config.yaml
num_hidden_layers: 16
hidden_size: 64
num_attention_heads: 2
num_key_value_heads: 1
head_dim: 32
intermediate_size: 256
vocab_size: 25628
hidden_act: "gelu"
norm: "layernorm"
norm_place: "pre"
norm_eps: 1e-05
positions: "rope"
rope_theta: 10000.0
rope_fraction: 1.0
qk_norm: false
attn_scale: 0.177
bias: "none"
tie_word_embeddings: false
parallel_block: true
init: "normal"
init_std_qkv: 0.0709
init_std_o: 0.088
init_std_up: 0.101
init_std_down: 0.101
optimizer: "soap_variant"
learning_rate: 0.00414
weight_decay: 0.0
lr_head: 0.0149
max_grad_norm: 0.5
warmup_steps: 200
schedule: "wsd"
decay_fraction: 1.0
decay_shape: "pow"
final_lr_fraction: 0.05
batch_tokens: 32768
max_seq_len: 256
doc_mask: true
train_tokens: 154500000
max_steps: 4715
dataset: "wikipedia_en"
Each number is 128 + 24 x the weight over its row's rms, rounded and kept within 0 to 255. Layers, rows and columns count from 0. Numbers have three digits each. The size before them is the row's rms in percent of the matrix's.

# down: layer 3 MLP down (transposed), 256x64, rms 0.101, rows 56-102, columns 0-63
# up: layer 3 MLP up, 256x64, rms 0.101, rows 57-102, columns 0-63
down56 126:127093089161108121122107128156134138138112152096105109163144156164149166132111139098141084157132138063100133136100118117138139090127126153172137130131104115132132133125135128106189149156155095
up57 100:140103165128086111135162112122118099126124164126110120154103092141116093097169158126129146139112139136139126130172117122121154167122092089128118077107159096154159109157158134147131146114176153
down57 092:100170116140114119114162137159112132142147097112117133104148140140170131151114117114168153080120078123127169141097119095138131083121117152143095095143081117116137135106118141082147136164093128
up58 063:093147170101116100162132120116133092186154104137134118094133151141095107106126111145115082130149082123108123096089124107112121172098080149138133156106126108120126110118123123084096124125140140
down58 051:141106110111131168107163133107099172055113157147108139147140089157153166143155128133139166102116120101086161126160146120174146090135150137124128131102125158128107137127119103127132125130097140
up59 109:085112148103120175071158115132114146127148117087085149137114139117108111133110125141160129105105145111083154108147196128150175098137126121113146133119143131112173111146129107115123115127141094
down59 131:111076132116134160103126135100102157114130114128196124143151114114163135160164128152160149120112160146096122119118115138095156125138137150131131152125083115098156154103153076161148121154144104
up60 087:119141126129126136135090101153123131136142133115115107152129042105106137122129148157159104077141111117095120101125110123140107100137084139152103129164122098132183121131119123133091184106137118
down60 103:155145123104127117172108155133097151122155109131134105100132081098126121173107125161126139117110123145102104127134102132152103107090169168130156113175132112186127097108121100147132164099130150
up61 109:057122116103140137145119108176164155110157194123116112163116119130147125112132111104115116128154111118123152195138119094155128153116146110141157140139110099127134117109169122150115138145096127
down61 109:068110131099102106134138095133130125118134093156133137140138148078119118136122161150128145134085106190117167108126101139088088130142140138164121170133151141166100139131090100104127113123118129
up62 096:111141151117141087127116134134093148130121085119093156118106125144179137135124165102146116141108123134083115148140117109131111120147091076144140099147180172102144136091150101119090127108092110
down62 109:159108137115112161174136117112165118107094128169111130087104119170139122128148106110163143103137089176121113162114147113116130147139168138146101118136127158126099096134113161128171152128100170
up63 102:123144131126117103156110114176154151135091131138164116101122125199149130137166144094104141111147123120108125131153143142149133036115166161134111110142092155112141136131121139132110129130147140
down63 089:135115128145158157110179139076133107116127163134110147163155142111149126100144121162164130141126152149148148128109147156133163189152093110136174148130164123158123150170127127149154140151139111
up64 106:093145144129101148133155131145152146114102129108157119128148109136133135118119131187115133129109147084156159143136133159125157141096149111156103144149147128098090163131144122205143100159110172
down64 097:120093138120136137122118133160096126155146162147110107136107166160121121117134062091107113128122107105133083102129138105132121151174106164130110130099166147181133133113074140099129129147101117
up65 078:097142128145135114114111142137187114142110170065149140124110138139143116140142138114098164116137140147156132153156135081107122129148100121116163166113132149084115139115136113108093130138101062
down65 082:200168142133125147133137143114130122119130113082119152141126138102147136160150138117093109120159121095114154130135149140150154102124170150121149140141110110099102152119072093105092114160167157
up66 100:088068112087155170116129157121083111130133175117168095140130146147111109114139156138118141115142127109116126120127087086137133115097159137136148121114104115125151115098097131098101142153093091
down66 088:147124096141168129137151132117144157128127094107091110093122178109158090121112111121131170111127133143155154153142085142090109155116100120101114118132130169116142083171147166149109148138130164
up67 105:097119137142122124144189142154140114114171110148108133153129141154139116091159127132135119076112126091164149122159144174105138093099162127128192132140117159145150113087112115127102130121109126
down67 107:143096112102124141112089135156097095128079119064131119116135118135123160169138146139117098156105152137101114127130133108117160130134119100108079124141136134141067155128112173138165128126139168
up68 111:112158131154134152092123090114113147149136112105125129100095102141100104128117150133067148111124108112136135117124164084105123132163127133099151161140125078174174162088104160130116120129143149
down68 107:099117147142125138119138108127125075134145117107148102149126148137099168123148139122105163102156122094156102107124108094136098110127133155138110180104140140105127135142101166166126183168178149
up69 103:140155146135105136119130103135166144138131124111108117183130127130150159092112108147147139114121149113125193174086153120089125157122160118158157119122141130159169155069135129123101143153138113
down69 116:118163115112195157118113120121111103125146136163120101139144124114115101110122142161102134149098158176114101141092123139134125119153145126162145096110123161105070126171110142133143105145136076
up70 082:116111190121110122086119128117072128152128103143151134155136134056131123107124138146138126127103142106134153129143090121149153148105121107122092122125182145088155106099150125108086103147130138
down70 103:143129107130138152086121142137114149084101131112116133165109145159085096128095097065118125114131168132134099102081140137154162150147139138131117123147123105109185114131128112077109135129154109
up71 083:128131138136215155160117126129142087129149067109103133112124163149140140090116136148092116128150123082123141162116119123116126135094114119130094146103106127157111110149137125075106122102128139
down71 090:129118102101092127108158095093110166101133133177143105124141109095134111153148083128154073102093140159131134096104146154160133108148143117117162125154155153118088117107123118139105120139102097
up72 115:128114128103129162151100126152154115139134189070172132139116147091112163131141092133170178133137149123139131097148135132163120129124136092115105140104109122162136088105123093152127106105138097
down72 112:129095125132136111157136145139185127134125151133118173129166101089111169148083137125151129154171118074105149135151155134144118126130157121095161136096136151151093094078140140136117122128128103
up73 122:149110153143140117115131123131130104108118100151162209140167161096120125170140151121117140116116101187138154140162133126140091119124094104115151111121133121135121123118165094072119124106114147
down73 109:106139110148112150180155110095082170139153106142128142149126193140150146153158092109126150125121122095070123133106153137130134117115142142126141138129134085083119129141167134126112160157156136
up74 107:097137173132117129114143164135134138140088139087121126160116111147154115111124150103135096129111107135097154155161170057143127149130127145156144109126152135162155094123142152105106155112118073
down74 094:119109134114138092115109051147167123120070104147119083157144129081137141146138101148129118105106116170154140129117113153131119142094109114126156155141147123119098135157129119122139177113157151
up75 100:097122137130130131099141095113132146136112134136168154076129124117131122146112122142165162102118129126163129133148114128139130125182195118114098136168112146189121121115135084143133115191132124
down75 124:125069117112137082136143123095150119149140123113145164064111125130072123135117119093137110160147097104137093104111114161127097154128169139124118118143087153134130119124162099142138131151145091
up76 106:147132101118097080134181078124102128130115120129104111114123082134142110143129104097198115110066102136120136131149126174110157141142119126145123114138125155123105099097110097140132113120106107
down76 087:123131123136154144101096132109134103141130119123177121114167091170121167075105119132112132140127156091159127118127150097161154129110124106092145125144110142098097137154103134137079125103101185
up77 105:134159072116115152095090086102142139079137109101131074145153123106127156145121108172116126110122094143106113126157116133148135109147168162141118125140125064113116160142120115117095118135119134
down77 093:123127170080142117084108108153099106130153149157129126122167107129104131136136157152125104093102141132146145090168157120097130126135137095137144124183111150173174124096095117149125117160113123
up78 094:169078122103108123122122149150141152108127126136123105101112107164149167128116143111120161096169152104113171108136183156121123124085130147131107153115128148100140102153102109142101167175134141
down78 092:119163164155143101124126101109127125145119149137146157173151133089132149121146130162130121148104135149189077112099077098159115120171128124116146150155153161143138161124144148138158108108108112
up79 089:164112116096112178134167121133100138164147103121140090136098138125128124171139076164158144085105122131139093143150157109107181117154158159143111113138130149107146119113126127128099151142105103
down79 134:102104119111120145147140129135129145119156162110157100148130147149088092147176077131143117128161146146111106184169179112088120141159142138143088111164111120149124135126152137156127154130100134
up80 111:106106134134117138130105101086128111117118140147118148099105108117127124118159132113116154169142140151142142124078195142088119103094114156153162139123089109160170114151133120109117129119126194
down80 118:172154120124136121136146139163130159124118097112129106165145121148151116149133148133155106114153132075133131150177092093135105095163128097093074122168123109109117113106140106136142121119143071
up81 096:157140143129111174158117146099156092136128161087152147120164135139144156114136098116090128100172141111104073116143098136131161103111139141129107124135120110138124152133096114194102112142106149
down81 096:103129117138154144136130077160124168138135170143154141112102130142094143131117111131152140119088171134160168148164157134123127141113150108167159148113123133123168110122096123113196113151126164
up82 098:060110167156132141087145115140139101162129112155159159093088133098086119146098101131160133131137114128142104106144129088112144114106139156152151130113110105125130104148167102125154098117152147
down82 089:116101127117144109114132157117128165096114165134148123147105138173135148160167085122110117093140135140125097182126116171139123184161118106127170154128129123120114168131113165148116131166126160
up83 100:134145085141100128140152175151141166144098149157140136182125106089145091136163097127109171131156095110148120154144137134138172104126136104157102142078154127151120140118136143102113109109148120
down83 075:139121170147168151158115121131131139118174108101107114111139125162120132152084152154173086125133148133111137124132121133118085118119121186111158122161111174096148107179116117146123132129155158
up84 098:165107108156119104125089113100063100124167107163159134118138116120134122097127163157112147114155099126144145109110147152141169123109117162107147131146115122162186142116116174140138133095123121
down84 083:124116131160119165113140124127140157132149172136124095136063130109165097142140092116102108177109132144108121132096097128147127154127173119130149158149142164125101109153147060123148146127118134
up85 092:168142158157091145141164143122127114130081115117149074137090130113081169117138159129131127130125156122139139182135104155070138130090123151114133148120125142074129145123122158119153126108127136
down85 084:126096116128175138112108126144112151122118128142077148121153096134144058162095111169119114134177111126118115079168124147154107115166119134140143114100112113173139130122114155119142113159129111
up86 107:106147139122139127145106119079112094172081122129133116095094095139126155110094146137100100119113131141116165136062153114086114179119128099116121104138160120149145096147130136118119085141127132
down86 101:151123132085108128175096127125133146145143140145124073148103110174128102127132158065078136144141133147116090148114151158143139104088155139131141147109101087104099148117117127113122145102150138
up87 092:105120110103148126160120088152116123078135113119163108105109100107125121089168085093126113132097119119155146139151107088126114133104096132145120145159155114121092114119082097177131144118087120
down87 093:123136103088094112116156163150110131147081142135153159106096101105129139098134144113071164098151140130139177140149145133115130145131096091146128118102134145138096099127149099096161088124111143
up88 095:132095103111154162115121133129126114148116069136134118119108166148147152112158115125118109112122131068176108114123091109136100135177114140153122106183101118149108129107136100096108119092109100
down88 112:157144119119104128157143173167093143138169117118061139134099135131143057126145186122138124150154122117130123108122124132131107082162107157141125133125151141147123141128087122152142150100109123
up89 089:145168117086124117143180139114141142166106125115155169128104132098155123146173122141141129126117166146147143121127211148109104146104143163132150131127141096147121156115143115111106130142157166
down89 099:114145139107115097121127110152129112110170145212075129116123130162150136106125102165107168107144112189130155157126126095134151140134132115133126140126139147140161124145141138155148118177138136
up90 113:156132154164157139102087164140182147100133121121140132144129129096094108133172108103160120154122103161092130159176126103119120150095110132127147115146140101112144162109113139152123165115174126
down90 112:124111138128141109131121144108149103112141080081141130080119092141147107125131125098135161125130118131177120134096127150122125155117153115097119138110154120121086045172133149098099144106114104
up91 108:122152110149158160147173105153131141145119102124131122116104099116128148177102130096128139154136178063175119116125122155109105162158144112157140086144119133145136105116113126184149120117121142
down91 117:155127115134111115150104128111128107133180111078160107146138118182135112131144138166149126136082101101116157137075124141162096110142105145161152177119104130123118136127151096144131134150147170
up92 094:149156129115104143117106081128105151100159168128143109118161139163129092163118140149073127161086141116139147088126161161114178125096128110138150125149150127132120118135156113176150120098140129
down92 084:129125152127134123117132168144133092117153129169134132128107094142141148125150103090125149155142126101113100104114135103191136120125088155101177154095115142140102156115124161072141086145117157
up93 075:119167120112127102152130111158093117094151119126150141131145120107116114112128153165157110170123081144088142093139082175133137133126138182138125136163156132144110122109092146096111142141178111
down93 063:116097126130135179128146155158144116144147162128125112108166157138170104163126081115136133084123166154171156128152155125096152136155096121152149129129121125103140118162192136145141125114125143
up94 100:123105158121097069106146139119117102109101105121154172170099119080108116142156117122141166108129132131162149163165121168126139092164107087130149154101135131124104137093149116130157139123142134
down94 094:160186109144107182144109109117138162111141121114082108110146125138140151107125139122123137137152115117100134097131128092119153109077136138137098095199086121130167127145151148132120115142157135
up95 098:129148134150115138097129142112169159123100147129144117163114121124121101097129110154115084108106144109161097141143175152143127130086123166166124137125089077128154159125145152151159154116175098
down95 083:146116142114144131090100112137117104116142113168153144118124148131132193081116131162128158138139114126139175132154099119097143138196157120091150119151154135118085091123100130120123146148138157
up96 093:121145116114159155142127124144091110167116153145104057140157153093122099117085121152124121149125152111093122140093122163148155162142162130086149108133162141126134125114104104129138093172114144
down96 105:143151119155132141119109125139184152104129129177140120123091135149116128138146137158140133114163116132144167156182137096107150124116110145141095173118135174140121097144165174106174112127157138
up97 098:100144176115103179142134168103114117125117127111112144151117142151149155148171158146138134126148156168140115164142191086140086115112116101111120124142127106096118131150162120111142119116082143
down97 109:122153081097140112113110146129142120150101092144106096140138083174132167138137110130127111146118116077145115117124081114061090142123096122132108164115076118122137113100117136157127113139132126
up98 092:114120171081111132103117150126122130138170132148131117109128138150143174096053098100078118113138089099139136110165129136117098143116120134146149132126100127161129141161133112103105117179118118
down98 092:145149089137133085091122086107111114085105116159105108138086127112123107177205115151115101121122152146117129130091126152132142143154145115126119155145158120150120127140106164107149125096110145
up99 115:111144145102142150169075090141108125127109151106140165092101138119147127129121137129154128123096147146155136121149142181120114115144100138136122141171117155199137130116143099088122160097105159
down99 121:118121145081125127156099150095110122121083134156112158108082153132167097132138130137151169114126120104138161114140093137158107169122130154136130108104082151167156140105123137099112157176138125
up100 121:167155107140127124166157096092072094157125125103137106159110141127113122120138111126107130145126139103167093114133133145129188189113121127134093122151118120118139132123122098153131099086131083
down100 133:109160115123087131134135104154142114140112145115134097062179103094079116120105104093128131148119147127105170107127154102155124146088133158111087139128108106152103121129126150124164142091114144
up101 099:200077150114143130167088088106144117122127157112150090129134109088143123126113145092118125145105120141095121146123110127118127134153133173112096135107138177122129127138133131125114151087096087
down101 109:126140156152125122121137136132132104155184131142096100107110113108164140133140172082166159098124105119105109151113084144110107149154126144100159137081114121111140146132161142154136100099083099
up102 095:175139149085130131092094105150094114130133095099069125128138103144123157126135138137081068122121148147160108133099125115095104164123105150118139137138114122142148133151123145111125110150124069
down102 095:123132097070149128124136097095110130155117111094147120134090101099106103126133103154129141135179181170105178131128114172148089097135128145144112136117164116106111113140085126128133134123123105